Part of a small language model's weights.
Size: width 64, vocabulary 8192, 1.69M parameters.
Architecture: rotary positions, biases, skips across layers.
Each number is 128 + 24 x the weight over its row's rms, rounded and kept within 0 to 255. Layers, rows and columns count from 0. Numbers have three digits each. The size before them is the row's rms in percent of the matrix's.

# layer 5 attention query, 64x64, rms 0.286, rows 0-63, columns 32-63
109:127145133127146122138080103188116101137161121120177107096154116081101159117142133119128142086126
130:107104110144093162117172131092145142160107165137100132151114144173152083128146124167151123161128
139:139154125109129090132104155133139091091126081123153140117132107093139152121110124090108108128154
143:125107108167117163123168111127142128159118155135130142124143113142134150137135093136204116138135
073:137167138101108113133130150118131106126145128100078124136130111143106170144157122104116139138124
076:113131140121140128125147106138145150121111114115102136161106111173162188135114079124110085100140
081:080150164121102116099120159096150135083152146122131140143113144114166123124095103111104111072107
075:189141158139128172154114127126108116144188159128144153118164140089157108183142117078180137159135
105:092129117101130166149121130118075128148138171126137096107130103186161126114140139148169157105111
125:141129117142086075143125145110134114088114079132123144132112131061141135139100124129083113145156
123:142144161094176158117118107147129141144148147118156120118106145151086106111144114111139131122123
123:136093107147112119125116131102138096097135074147157134127139105089144155148076123104115103125152
129:117155162104107127168124129129133132145134170098129133131091164153121119096146151122110097099104
101:150144125079120114137160123111090148106119160140139170091083148091131078136124170159158127142128
087:120100123156103117150131089135130124121142121099090102099139105165129137139094118074157101105133
107:153190102098143166105166153132073101134150141120091146165113145115099158129146131117155144139113
083:125065123143136123123104101138150141208128144159143110131146096173090133137119100128137136109109
096:127114126106148173149104141134213089106090123135123123108100107127154085129100110115135109141117
101:117128129145130111134187161110114119133164129109128144103111122143144153088114120121174076110081
089:124152164144107123120107114150114134111152125174196119133111115130106127103153122174135159140156
099:101118122160096089169090117121114156126142104150122114150141130090112118110155119150142140150126
088:188096159157146169110169081124161147099135132136138140155140109134094148149138124137125138129138
105:126113164156140123103113120137094158136154131090120137123116106139067214118137130077138120113134
105:139128139107163107116088153144136103066113098165168142130130145119145112111085149129062126133149
103:110092106126129133093165147095090094116113144159098126171144145104130132126113130118139123178110
089:147163107118119139124108095137152103148152145163125155107145157140102086100159158124126150156108
084:087102129128117147080146102115153085143126102130113130100171129115167094114106120129137105088094
086:110136114117117135121125123108125117119108130176155127104149108155151126132114160173107138125162
076:116102133104107111167127104121118130120120145092080089158107146148110117128131085113111095101164
099:130108100146126172110150065130114126157165129135139146119173108114102137117122131145122118132084
082:142104109112134105119091156087115114123186119137106132165064144109112147149148119136136110118112
102:159138144187141112112111128124108136135150130120121136128070103125093164152125122125118181162163
114:170128141151122145129170080132137129155166085153119127123126109081113120122127101113126141094142
115:130116112156108091132153122078129106109117089114131155123134118087133135128085120103100108162166
115:124103105136090132137162139102133109096124093162136146121151100109155122150084115130113118135167
088:136133099128076174148151160105139143094144136155135128131153082147172152154109101145158122108145
055:124140150101085127162123186125110148126141155173131109159104131141139121155096150126128121151148
091:132137128152137164130073094138131144123165138147156117144154103163161151136145135138147161112150
094:144139099148101140130111160162148083135094090133155150150140124159117134132130141137134136105148
096:158092075140114074127141144071140113138109118152144132118115103106146137146121122169130144135127
117:140121141119127157144115099188159134092148125114137126114169111114113138112126109110139135144119
125:151127143138121097116142134141146129069129078146152145095146121084131142128080096108104110124155
082:135123127126156096104073140147125140081137085132153131098122132087142165128117130097099127125136
076:118119117132121121125129146123105144105126102162161137103119109104135157158105138133138107156160
116:134098097153120133108140128117101134088118097171145143101127094103151128148113126138152128119150
079:131127180091130147116122151151178147123152131123135118088137141129166113147098089137139140157144
096:106118104106115106134114148094112153124072134134140098120139140107116137085182127173153116102127
112:143119129105137163131104073140092133151127119124129108152134092130107131141169168145125170140160
091:103179128112139114126160099124104121133129162077149158099154143102154073167142112122152125136120
098:097105142121113115123096143189125160131126123137128142114144102143122121157132150111113187131090
089:118123103161131115092109160174169100113101103179150114123129109112130122123124134104124135042112
096:163114149117133162144142109154142187151108142102113103105130125138078138119126132147140138144131
082:138138150113127129136107121114154105140143093125151111152112133153119067152138128154115118153137
097:098097158105142096117176144114157115167091112146168122126133121140116149103107108150145167084175
103:134100163110146132145163151141114104128126126075131133144149132151137164127061152131075111109141
088:158136147110158179119136101126156114108145157097080111142151103139150159108098171099112107165109
097:152082118133123152107129115106106097126146101121138139189097085139110150122126127168121143111121
082:137166141139129144157163157119127114147116131104123150132195148122096139157098142077136117151071
104:168124111128131135114170104131090173093168163151103129138135129122146134087158105147134132143107
101:146176110147107130155134156152111120082154139128132151089130123145147127148157142133100163131138
095:082137115136128123175144172120100119167157123124166138107099123122121085124116118131091107143095
099:166098136128130129089103109093091157111138142143122107160136116131127107172102103124146123083110
103:180113115106114110171148099122126081129116120116104103138157096106110146115116158115097111123104
102:120155084151093088126134152146111162092149145155096094158103133107108145131103160134118135078139
# layer 5 attention key, 64x64, rms 0.292, rows 0-63, columns 32-63
082:168117141179160147150098128135168107096138125106105119091120132142148127125114096114133092129120
108:095189140129118145142159137104149194191138164152101109141099144130148127116110121134135155136137
098:135072119144127120087107147130121091071134105118113113115162118155156104135157147123113084101141
114:153087118154126148103119111137084119114131119114162125129155130144093147117187125145150121137155
120:104137145124147103149091153168179119162142128109111099087107139129149126118098132084102123131108
090:134093134111132119144159097116182081149109135114109144106146122126122132120124099155103145143124
107:134139105137135118107131136116128134084120108177114165133131090104112100130108128154169132126127
088:163163132123152136083123171156132091117137107118166108154164109100132170112104151111084090137115
080:155071111128135123102096141169140080080112108135147145121144105119111137143137182121110125101134
078:105123093182140135113094145117151085095114133117146106120148130151141144083148090134111119117119
112:113161158084115111172175124107136157171124142130093158114115149117142126146090152137146126159126
119:126092091169102143123117106112117142097137164126152061116151139155133118132164135140112161138172
166:099157134092124122157117163145162109158123106153087134104104145106161082126111137113109100130098
111:119114121171132109157111095106177121128113145132110101118100140155153090125139113139134116141172
088:138158138109110122155117143140132127130121103110116157151169123093136152152143126117105090148104
112:132119158123112150123112114171161087124110164149084102078092140143121094141159124129112166135116
091:120118110097108107169097187106143183120115093140154136134134133086164104141155144129154101117126
112:108127091170144155123119138123155113158143100142125121133116126131102122132138148082115133129110
091:143145178110107110141139111146105089107127104140101139138121127175118080126133100134125121132143
096:102135121148126114082135148128159154095162123152078102127140105132144135149134139131100148100142
099:136113163117127138141144122091135089148096115144101120132120126117149088101150107115101108138175
093:137115116140108091143085136100096100121181106111116110142126119116089137169134128102095146160099
091:117115123164142105104113122100060177154129152131130097159137180143095125138149165137109123118133
095:116170123124126147164141112095148153144146131117149112119117131121141130129105093109131182151141
093:133103111110119113132094133118076116081125150146121113093118168118055115132107114150112093126123
099:138179077107089100133108152149116123146129118115104167143164137120141087119154127138124093185136
098:128147113116151112156119152109119099108104112163102117113146137158125098140063131117137102106123
089:104114138131089166127143108119128125149155143081126100128158151125135205108076131134137091131111
089:144122125144143155149133122105113127127111130124128140114135092130132133129122119089095083159136
099:117106128101105069133119115114135150164142127141106105138127163165110151133149168146116138115164
094:105182146118140139151122098128138098117117075126139120070137118112090162127116062129124153124138
104:079139104140123137160138161156170073154156129138149135095117147123188128089155137111143119101133
067:141138112094100160135106157118116131088114153137107073134131146127171147099160125150112129114118
079:124108157111115133127123122157122128123118104130144119150147119097106179108157107141144149145154
101:155093125104137146116158126154105111107119114119132144152143118134143153135124128135169144110147
105:176124114124148146109142114116105100125143111130152141163136120138119158156098113142139135114154
095:129124129105116154088159102087116139142114104116135149154154102128148151146110120175128104129152
099:161146164123117105148108127134113135128122159136150116137167137144147130130164078160119089146152
095:113093133165111123156084108134120107108126126106150136105113137156130144131143104128141079084157
121:118142098142130089111122161110181147180112115122121131093103111148146140144135101151161133152194
108:091109146143117152094146128161128144136112093133135099120163095128122158110131143162175121123161
116:138107104139111154110149116147093145113122126121144149153182113128134142136104137156155136118123
081:132129096142159101141070124120108131102152140112131133088097135093143143097133123103116101163133
086:113121144120107125128157162186128134104122126156123122129157152146141104155151119100166179123115
134:180117118113134126097158119103076110115128116128166148159124126130124174143118120147139144105161
105:096178101113091139137122107108146127138143117132113107106145144133161121133125117150087121177139
112:134117178094130137109121140131134150129073099120151122109095109123128149103088148146137083094148
101:123119112096113126180078114129120149160114131157131120131130115144132114153180188120112124116133
104:100120126139139137139193106164149101108117141092158134117140099160156130156147111116141123058117
103:154085159140180141142128129142151116177133158077122157128118167116091167127148148123086129151120
093:100130108097115106144139185128124137137137126170111138143111164095126176097153132124128116122110
095:161161139106103118150159140102150147102139176116103078155162117173081101126135116117134117128132
089:100163152120119112104102111137158106111108069110107104123123123133152106147163137181103124097149
110:083131114108110125128133117109123091105119085140156145126131107134123139109125134155133148098148
091:099122138108131168113138110151111118131134125135118142077139076120115162158142117100120132106108
077:158126151086187174106136124167141133086149135133136142135147135156124099092153151098102150159084
090:123122150096055101122125169125133095139130127147109120110099113148118103136152116114125200145106
088:149145148179098130162168113116130133141121107104143143089155109125084133149113140098098105098136
105:130107128162136152108137100138148160132120129109120143136095105112158144119146115084106145138091
083:111142109119152132125132095147133157085131152120136124074115116170156088148111145118092162131119
107:104129133112130094138121146132121167126167097149117099183093122115145112116161140128132114079149
094:106086145111107177107101100133104135099127121181126111163149118119135124152157124117091123104135
093:135139162102109105109117108146126130115138129126108107104185075080114142127118144141089160145143
094:083136102136141111066123134159088138074138130151078104148106132137072162093117160140120132128147
# layer 5 attention value, 64x64, rms 0.398, rows 0-63, columns 32-63
078:112127138120134124105084088129088163141138121149145117132134107135120183112127116148088111131097
095:156114155123128139107149135068130122114153177068135141147094090127145133096147149126178096089173
095:171137135167126156116133119142129137149141111139131110164119104158149087143137188160120149122167
089:081089123125111096181095103094134167081103126120103077109150083148136130096151120130123111165152
084:131123135121148108126116105150091167099077124181109105136151141110137108048102133117144158161125
086:160129109118104116108118124104143082120123165147110136169071114115096100144134106155145127126167
086:166125119125179112129116104139122112131155123083100151125095149140155112125134140066167122124160
091:131116111148170086159139070146131173132089112123140123119172112151116145122142104140130180124096
091:117105120153133108142147083098127152131155137166158161149108150131124148120144149108169079132113
086:105103115151146092118145085137147139128143121150148123113111113091146165122153144132123086100059
074:125101141120156130089112133151181132125129118087179142137168119097155139124126121100088125117178
082:127106128100127150119145137107149131156151135132167092133116122151096117146181122074103104123121
083:131125113139110125114106111137125142130129120081155126136089126118142123092136136057108108116137
089:102114147115084082110134141115150110135130166106091141106108094111097156133066121121153129091122
084:158145112154164123107131136087139164152186136137113109177145098156165131095168176111122131121150
092:114150119148098178079132147128106096111092132130096164119087166120133152136131175117118109136085
104:110120119175155121110120135124100162171148155122127124129164094161120115124111172152124119117128
088:147112100090109075172156137132174120134136128135127148155139136161159102128100169104133133112090
086:159140105130143122097148120114147125155147103151150121138128097132093114162117138103140101084125
086:146141134146165163155176126116166115139116112139124140146145124112129179141153131123153114115151
092:127143145116120143123126125137139143127102136114088133130144173139140111122128126183117144092135
077:137109100100139146100147121128143106103106147172112091155149160128107077133116123107157144129111
095:146089185128113115082164127137128109117125132119124135123130134150106136129097162077183120146146
092:154098077134139136137208129161117125114092082128114149134128158143089117129095131133112131145133
095:135141133100105157148145119121112132111113134107124143082121093099106128161095134138111105119136
092:136102124097124115100141120135094138126128103150097164095145125093141118122161115121157162125163
081:160107155094074105118128106152104155145142143145159149118160139150152090110160147129123135112107
079:102133075093131117150110145136081066115150145128141134120128131132087137114135133125136111113152
076:113091175150130145125133133168153139143105138121096119129127110165085118136145133137118157144124
086:065161121094123145144130116130129106141110074119131128140145065114126107176093143167150182145106
089:101127121107115147110186146133132175103108113112183132100174070133113109126119131134148109127106
091:125103158101145128094109104119144165094139135108101140119126109141163132135161123122126145071079
111:107103083102086135125128148109122154162169128196127127128150116122165180145129110155095157151100
116:130145106174142101119139167131134122107134116152179121159110108059101127148130121137167109123143
106:112132113149118181111120153141156120102110136127125176141135093109081183118132107088118122150124
121:088154106108173087112145204091125146135140121119140132124150152132099169084122112119122148107117
103:083150178105139151125127071110102104131135096140149127120163114156122156145094137121133101112094
112:152102147173150153096134109111115145081152120096121169130125085132126139116134146140169139135115
111:134117107116120125126101131099134107157177128118148115124105143114106083084133165091107129090111
113:150105125137163158114123146119146094138167144103133180162120121121131148158175116140129095115119
100:118173128152094125160106105111141146095154083158138148092084137120101084103134144171156146128163
108:163163111122110166109148133117138138123109158179127149150121134140155158112128172122130092107138
108:104095162137110138170117157137123158113098131159121156120120100129128081120147135112143148108147
098:133145104113167128143125103104103137142134121135147168108133115158139088127106110088103142140162
105:127133098112066162152138126141121133100134114159137114091104116155139156142116166136138115120139
114:154125137142118096150175123121181168143097136104096118083175140156141151138121127133106137151115
106:135107097104143133166080144168161108140144154105113124107111110135132124148075127146106167146123
109:117154153096136145122135111115118133128116111153055098157160150080136158129152142140097165146121
108:101121113111145149148126143137105091137146089135140130098135191139143140138166090141117109133106
138:141093164115127169102145106127168152113141106134111141169116116103108167072109114124102132115165
126:112104143146111108132154151169118159125110090143158159172088119146177117131127144107092098116097
104:157146130139118155166086148117120163128100134116142143116079115124111112108134118092144134125129
102:137116098108141130184096140177151105106136125103140162102123124139074112139102169150123150113138
117:103179083128106110151153138092114110163145103128079140113142142150122111174113131127099093131130
108:124118125122124106093135097162116150141096144150128129139165119101134134064128134141126124088098
115:122120104100132176123093134105061153145151108134112101169110136151100094125155177129179157094145
108:164150111114102135130100148123130138177167103105156085126186103115137131132137115150160091175121
111:170112149141095160150130101123113121094126162169159133138177121155149115100142125126129166104082
106:135153168144164176112155095129143118097141175125142165165115151136132139115134149130149095116150
119:142135166124160172161122163133105099139166134168125100132117110136145128164091150145153085099116
107:068145114110128105115118149116164136085129139136126131118136130124114108114073164139108134154088
107:115144119129124094115090105110154126090156154108053150147118098159163137140149125135140164129149
113:113103109122152132099129140158169147105117107143136141112132114172163118172118148138117152125115
116:140138169124111092109142109134148117128119154108138111125125132158077126142101102155129148152139
# layer 5 attention output (transposed), 64x64, rms 0.305, rows 0-63, columns 32-63
087:137090175124114113127100105129131178148127167145109101074107084134114132125130152110154118123146
112:112142092106103104122159089123149080140094187109101135124148164137155091128129113148140105144131
108:098130095127134087138098125104120100136118116136109112105179147134136123142117146130092163141150
098:139105137147153138144087110104123116158137158132093090116107123092108089119117135082125109132118
102:139144123144139137099104088086156118087081149124115102140154140168116145160104131123155114132150
079:076102105119088139111133114085106118112082076121129118166163123122098108169151138134129142150134
105:102132100097078164154138129109142167143107156178123111104120104149156106104091165110112131116156
099:141213103160109126137118153093127146122114114095133137156091104149111160132129090150128096150146
103:161146122091110130182105144122126105125177152126111108156113132134119121169116147152159124155095
095:158083119132108103136128142109138090151126136092124133143065147077114137120125137085130111108138
092:105090105147135084107120123106121120124126135126166133125125155143152074083117158103130134129130
106:139110140146127174125167144109133135101136122138188119094091092139152103103146135122177116120136
118:122159170110116123152144131166178129129104145129131125122101131143181116121106177123089132131112
109:132113097142100154111094123144111118176125134113100134148125174107152137119091150171150135143120
091:135132100111110122166083138124169136130114124151106124126127164101124092127145136135154178127113
096:126148117107142156110130090122133097116172095126163128133110156159098134160107126110133112181103
111:153146144120119093139109160128126108126191157142108122166110150144113147134152116158091189181120
100:132168132118126142171110097093128152117148135133088133123187133132138110140159095163131113147127
094:161171138133115128143152146140139125101114070108095141130132144129146139130131111126062160135138
134:152137137150140127104098106189165141180097128163125107124161114135108121125145149114087175127147
107:154174106109141133104089127195102134148107137118108146165144121139144115104130144152100137092095
100:158116107128114140136108122094134077122123110154123141142163126158128094126130138129151085123125
094:164123128114098131105185147139124095148141108160114123132107152088183105126113152094189141103138
107:129140176112129116145175110083114112147139130098154126123152114126104139142102107101103156141134
099:151143120147132171125172120115157145155116125076130131137126104181110137122118126155130148128140
116:154114095136129128112157180136117082139108110106123119094117154141116106123152152130156143128111
099:128138118129086144135117132189145108157118142183132135138098099117110102125180126137106155118139
103:129131085097126136116130149160084137116095119168144162143155162115141089136125165123120106109125
102:138131161121147145081106094165113110164152133119168104127146178131093116145150140103081137104119
094:152121124171166129122142110112106122117109157133108129130068135116101088143112118155123118174187
105:138069134127192145157199087143131143121084153119128121130139122146116134085156117114106135116143
106:138116153109126102075129135103143116138115135155126119101138158186180096108136079136137098105112
099:156123116163081128161139150115119119142184158176120128137145132125173128166117116124087152143120
100:138163116124101149074106131097103136132100174114191143148111118129122102096140143118146157165150
099:134132088172119121130094116212112114093136137116102137134098118136132121135126150096161117107136
107:141172078168121097096192131151114142153134109134141108112108131128107130092120159132099161154129
089:122116170148111164108100143124117136116088101113101162138181128124117141125132130079117120143129
092:148116156158136151119125120124108154138108123124091155177128121105119146112183110124152109205086
094:111137129122137105108115112135116151103098081168115106117103147122083112103144156096122123146102
099:143168150142146101138140103090092098115155098153102154144116115069103119111093106097122064121137
097:121181092117142118120119176093140117145115117149113161094108117134091151130147179135124089136157
089:134112121132116193112143134116091165126121164179120132106097098111110122142165138133173125112160
092:145109133149176165145113093129169134138090105101163166082148146086115099124119104134161138148135
106:140166115157161135162136149106112116171141114143159119055140135131141145123119122108114115120105
102:127166130148121095168114146130134114114156142118127123098151108147132174133128165106163124112152
092:161134150139104115138134126154130164081110151123108128135146134120175121093130143163132140173116
103:147093101123142153141132159182127101141107143098094126113123084158142122144110164071139123154110
101:135114111119135155139107096095076137166148131146088117181135118151147134091147138112118186127163
096:149126159130128130132089129119160082136132167126149154142107149120142128119149105130115096152122
107:120096112143137120111147124115155147126115113102128151167104133137128165132138144128123162140138
104:106126165093130152112167136122115098134138136141154157152159106113146140128119164114107159115112
102:097145125142094119111117163085117138158100116114150108135081098149121104121144100101138108121109
085:099113151098124117180118083140141115081146077132134175129130110127091107111162140144104092168106
097:092144153127062114145139158135137127178129166154124091125141164135120135188154120126116086111124
099:102119128135107113131142108129141111091113113112147104129125138064181154132118154099166146088147
095:152115169107126124125110152140155127150113083138154072108112125110115169142149139118130146124162
096:148121144115143162132136113150144088121121107120113129116120100073143117108093158126117089160169
089:125097149172109195143138102098154108134155109161109116117134106162133137129136077123139117107105
101:172142149089121180092155122138073128087159129149143146136129154119120143110138166109121094123113
095:127121141140146139131152123117159095153127161101114131124137121113113171121082108092098082107128
081:120179109129075182084122118133153121123155125108111142141141119168136126114158156111143137142091
103:109141133125140090143101130139141076142170121103132148140173101142140128140150119118117163200142
097:132055103140116145164103129126126100121113104157121136118078096160146150102129127180128104126138
101:113119155121111107124166137159148111132119150152152133170122127175125117114147110129142110168164
# layer 5 MLP up, 256x64, rms 0.386, rows 0-77, columns 32-63
110:135139160115117106086157112157120135109139124128128143096143108142092140090162107144139102136160
105:125172120166153152142109111113152110112117102112123139107116149102121143149119187122144152146097
086:137115102131120140133097169157111159159144171102146135115102108123149126136097127117096152134098
091:119147146154110105130146127133145118114075126080148146137152115144117158128080124166158138149134
099:145116120112135140123058101089135131112101105082125075141078153122091150150090138137133114161135
113:129141183186128108105104166148116171151124125144130159141166102119113088118158129095134095170134
115:064097149105128110145137114120130137148143145083146131138097134167150109181102078155109115054148
092:147097116151139092106100144118115137129179134089132132117146139088111119118097185131130077143110
087:130139149152143131140099130090156155152156137138083101103106163138158130124139098097138149105100
101:109111118104130171134165178104135143138129149134116129100140123155154122141074156157127120110127
111:119123156122126136112109133161151197158132103093140153109133135148131122143112130134149177133108
103:126146118100096128163133099160100107139114127102170148130067125122160173142142107120097112140160
087:099132127125209095117152134166132120135083107107127139105154135115124108150084104122144117111102
089:112104145109101101143085142132107110147144141097116114156101160125124180126109165103139113158094
094:099076168115106125071128141168144117107145082128162177139123125161118145162139120150114132114117
107:075139130106083146160129111170136150149109110141118092136103148132143136096095130142120132137131
104:126139113128148149138147151130114069104098146113070137133156107146160098116132084132104091138149
086:093113097097099111146135098126142085142115128111092112088160180148164091106140140138070147135110
100:128111105132152168097139162133170099116175128146139117175117141132130158127115138145119125136161
091:073111163139076120195135158114123141123151096095127167117137118135134127125122160156099097122175
096:175148142143121144112129085156132138132164175131128126135116137128132088140144150157160086147095
103:075127156115119117129149175151097104154119158097130105147117106139140158113118134147113159119107
097:134128113111152086127178137165135158132078165116110167112152086165108135133121112139102150087150
100:100111109143125130108144110149181135142135072131135134145119137074114147112127074117134163056108
111:110121150117087106126072118130141164124129143105099142134162143123100126108118124129076156121112
099:158127108104144116112135137116147159137161179131120147125106124118074107097138094098136158159117
089:144159148086119100093167116111161152142137127133122110131112184117102102101110135141109115154165
099:082123130169160142158135142139096121139144159138110163137118087149139118084130150156144167123119
092:107109091158129104094107103092136159106173110129147133135117137102115101130147154134157135097138
107:122115159115161117149065121127126161135140123115166140131119163114170145136108153153131095118151
103:135122161143150120135109100083122098106088101105108120114126121125100115079077143153118124129145
097:112132110180147101101154117146131153134126197098116125163124103125080121139134107121162127135120
119:102110104130122117192094111111176100156145152123168105186122094140127122147166172107094099130110
094:145131181158156123112133102133096100131146116130121113120096132146088123138152142120068192158117
107:128159127147130104110129142138143144156124139143177063110117136131124134131097133112112098118127
087:130118152143187117104141126154110196123140119131101118127154138081115119119105111118177114153125
101:133176154149144170123114139126091109114142075113105161112107157114113093127142134121157162105143
091:142119105131153128094105174185148123129125152121143167175110137127131110121109146133138119130135
091:124132142132186083139083083143143145130136146144154133077114127136099123119112156117103165127146
102:091130139103142134137140138123150161133132088127094095128086164122108108155138148121097155114141
118:130157105128149176124067123147136138151164079117159174138166118130168117132155123112156136112140
103:128119152139102119100093102174149133106119093154111140122117127090140121142115169094150105083106
124:119119124111145136129115101123155105170175125135148073164121131137146126093058128136148145163075
113:093175155091152179156118136146091104147159108129097122108125137149091122105164141105133113133123
092:105073130105134148163152138148095111132129102169144085121143138141149129092148121111134125101110
098:121162110125091152121161174101164140126111110101120146155117105133116133124117179123134167147101
103:096151123126097115181125137134148113122129095117135177083122090133139153086097091183111148123143
078:103127100137133133115138110155115119097117133097132135102144115138111141119143133114126148097121
102:120144079128112093151133141150120100138089164168150154159156120081150140095149126153105092120138
090:191110122136094151140107126161103144135139144135136134165104145181124113120158122125137140109110
089:118129153133130166141163135145125106126126103119140149119134118077153138165124141087129090146110
090:143144144111183149128134147111109128123150104148093100156128122141116113146137129116151119084097
107:114110153091139149108148126124194142166113111117142143158107119121132087129119100141158191139114
099:149143142124127136148102167170138111128106077132092133077108135141119113120130152146114142129111
102:110179100152114150149116138176128123164129178148111106117107080150121106097142155165140129161129
101:150113138111128123108101157127113094142132118179072091167113095175147142131139116108149095131152
101:141117127079111151132143138110174124148118151180113109089131103124101094119135130120119132107122
087:107158097109119089177117125156166129127104123127160163118118149149114096082140139151138135190161
091:112139136111130106144123095119153103171168144176123135145126121155125115092133082099141097160151
108:095140091129141083113106075132099128166105079091132176134169128119155126100133163140118176116117
093:119114123118104115140159159116157134091128150113126140114124117165133101074137143134126178130089
111:135170116049128187081146113097099147150149149134124140109096127165094098085112119155124112149135
096:088096111154135135142153098146158132137124138128105149125179179162132138106114144079119120154130
089:122137077139166107126064185132124145136072134122156149119122154121116093130153152109144125142124
104:134132145171142131121127105124141098108107131108109134131103104145095107137129179151155131110089
097:087138136137105128114128154105124164130118104117144139134137122131155120108162128144164109126083
083:121100139142144102146087138154134121130120132094114173064105134150172117116160127154144125134153
115:089092107079141172139156133127141132157111116141106157107123141111126156103153135159135162089146
120:148152099142110115117126165164140160109083170128125124130143114107137090087124112148094158127092
083:121136118124168136134137131112135141112130164092136093135129205148122133104157145161136120134140
116:161164099137136104124178140170141086094110138125119166115091087139125085110123136143095107162159
091:136131147085185125110136150133132167135124175140130124128113176101142115109168133156182138115176
095:140129142127076127117127128163125163155162124163120112091104149158110111170149163129121111084115
104:127153083126098127126130086147122126109176091108104153121101123065159140126147156081124140155170
100:123067141105109135139152119123137160107178125104110146106086142067115125102117151092099137118096
105:143161107116142141140151129126159094115074124096135117126131162131088159147142106165104163129142
105:135188136117117079128155110101148149146112146121097195099151082139157135113105147161125074125131
077:137169136136102128117127156103146151153150113130152106121099140090119117163152137140114096110092
# layer 5 MLP down (transposed), 256x64, rms 0.567, rows 0-76, columns 32-63
097:146114137132126107192099146102145109151140178089144158150098136114165119136128164141146137111144
103:104134137160151107152146098159152126123114196121132097132100151119117121141106103105127119150118
087:123124100169120127129096149101100103134129101078146143119133114121127152141165122133118113089145
094:099119154172137147164128097171140150143182154182133142111163113142166142135105143134142157149133
099:138169117099151144143081142148144109079131092088177156093111152123117163099145157096144076124141
110:187123139138145147099140096148130152184134130139115120115142102130114143141140133111136107135164
115:128116140111109133208112147125136115174084129114116085123132190163121117137078107144122141147117
098:148123141110097146150140165166144122125140185140152157124083163120169084108095143123139073079120
091:128125168126137160136129082121140122104105136144139120142177096166170116115136163129078102105175
098:125167129137112149105133109104147133148157190122144135114143126188144144114157133098162140128097
105:133135104135085140106132098088148121117133116130099116097107115098103134151162112123110126146112
108:078073113101148118119096123171148110072102127156142125174105119113118102117137145122122093114172
090:158110177136070101122135098208122128164111093133107106116128113119139154098127145155111101132119
091:150106124092113106130134133128166135103095133147181117170133136126107122164123092105104103132141
089:179119118131168111175135113126108141118106154104108083145119135153119102103096135093150089123140
106:177147124123147143096109086132094085126090123170116130161105129145088164138143126146114109116122
103:144129167080157135166120103125134128129147143150106143110147120095139153138104158148165094113173
097:178155164143173160098108162125118161084097113097158149087106105147094145136102128123155111141101
092:155140113155142113127137084113142173125162145187173146166155137130121163111141148110163121134120
093:105125158149187138090151076101126112095146107137118135129119130136130131092140100151141110137114
094:137139112114096114163095174157111197125152150105137178120132126105140136160135112153132155121131
104:121118138119147142124154138159099138143126138148133113098134128137118177157136096114111154137096
097:166121127117088193169126120161136121146138097161153146117103152107153131118137158127167101166161
100:151114118118126183125098179093086133132159136112130146131150133145109143093147116173112105127097
126:110087146123117104135128105137128134129124078136118101105169155126084118131130162131114128159114
105:154135118114121157135131133111133083113145182130125092168155099172108141143108134110154141122100
087:120133142085130139144122163109137114128177135118152118141161090113143115162124139118124120122153
102:106126171128084107133141122126133108125133091142121138135133076103103134156117180132098142140151
096:130145106139107139110098123104155144144152144131162116088173115144119125084114157132125111084148
106:134127125148118117102116095144114129101147109165144165136158125118098136145138072112097113100093
105:106096157117113104132176115113141107152156121166136177101090117115096103118138119137106129098116
100:087132081128149116125152162175107095107117134138158099106125140114102083132135109175104117126150
113:122118100164164134137151103116152111127169128092172126130108119166100098160103146117141133129131
104:121099110171109121088162125138091138093105102137118126104103155103146113108154128151145171144101
105:128157118141154138134179148123164117142118151087107101147123128102137113144172119148101141117195
091:139118136134117130096091134129123101120105122128127136153126078113153136126106126139156141124111
096:095118110183138137098159121147082148127125089123109157115163127105111120130096128160110139140147
084:131102151147166150127135159087132150124147139139125131125120103117124098129107110125150143116112
101:171160163110156085102144152115100118100113131136135130100170094180133102140147123144150129127124
096:107124132133127116085140105096160109151138108116126095123121142067111097139194112094117138118132
108:125143130105154136135129095131157145154189146140150131114093125113135072141162138091118059125113
093:107144130125078103162159151162101112089107094110141123116154103152123128152105117132155153142108
108:116089110115099132097107152104114120084157115124144115154136085120127085136112149114152115131050
112:146131105096125123133115129107110149139092089112133160148177168147167154120121104126082111132146
090:113142177166157118141145172091163101141114140113131127121163143147154126173099160132126142093153
095:118115102161099154134175133122117127078126142085162121150171111158121107138126110108117146137142
102:153115051091153148132125135148158118113119159161154132110125147118156133132160142112112109123107
086:127134097102057129137150110118108128124113113128118147153120106122129159119045130114096114123133
092:132162089150095087121097137115149117080118143110163119136130144182152118130154104097112090111147
086:123096142104095147106114116111088167106150103103114137153130130158126150135098133126101065137105
090:153120156111113092128091146184100126110105137149110097113170161097151138143150127181140110134134
093:142150102103165126114147150186099110116145105059138132107182085123117114133142108147127152137143
102:120128126142095120104150090120105112147108163094112128164127100144163102182165126143096134109132
102:113121144138138126126101142147125149112118135121124178062142128124111137152158110121161149155129
100:106157111131138140110065168160126145116053116088124116123158123115138115147152110168078142127136
104:095130138135136113119117115160099112114115147156072143143108092147137154171152123116119139085134
098:102106103126075106128106109122157142126106156132164163159138092152109139153082124106094101125151
095:126166159119138174100161104150089118148144108121117141134160126112125157144117123106139145094092
095:140150148153126209144118134091126171125154164096159113160140101139105123149101129158160101136111
114:142104120097125168183116136127124145113127118156096124151108143126121115138126155173155140126143
097:119123119156095172115081119125089128130156155101122109096137120150140166153140114160097157078174
116:134091124173130149124139148148114148132128124146142157154140136158125042124111113150128106125112
092:103139129144126127131076119095102134093113138140164164144121132111103167123132104137156124122170
101:139166075099125099112095155115151129110129134112111156094147121125160083067145145150158112098088
099:107135109145103142158123113074155088153142144116153126135117164110101172135132152117142135126125
095:106132128150168090106115144101134111074102125138106110154174119152117134164141108101116136112091
090:178116154143126098110116108139091088119113110136125174089105101115131118105121106150129069138135
106:133132133130167144153095140130101095152101133152103123124061100113125116114137108121124134131099
130:160175098133177105120106158125117141118123077122127164155157117161119047131131122124120098126128
088:127111117136109104147108092120132121138109120139109130122124106115115130142130142085144142120087
119:160144143158122103135089128130115120148101080124149112149201118111118113108155126133174100146169
093:143105133108104103089196169145108151077129106117112129093153126127135125129099099135117121145138
096:118129129131142132077123128144095108095142138143111145113109078129114108163129149088135164131068
105:106120106140098117170166137159128120165136167138149128107111162156141095061135120092163129096167
103:158093145136112140097117177125067146152120142141099115110144165117133166139173135118119108082101
108:169118099157095089122124150124145112125118124132130146090151101128136157146104072141134130125119
110:119098118117142144119117115146106140128133084139127128125116157160142120131131154147107063083127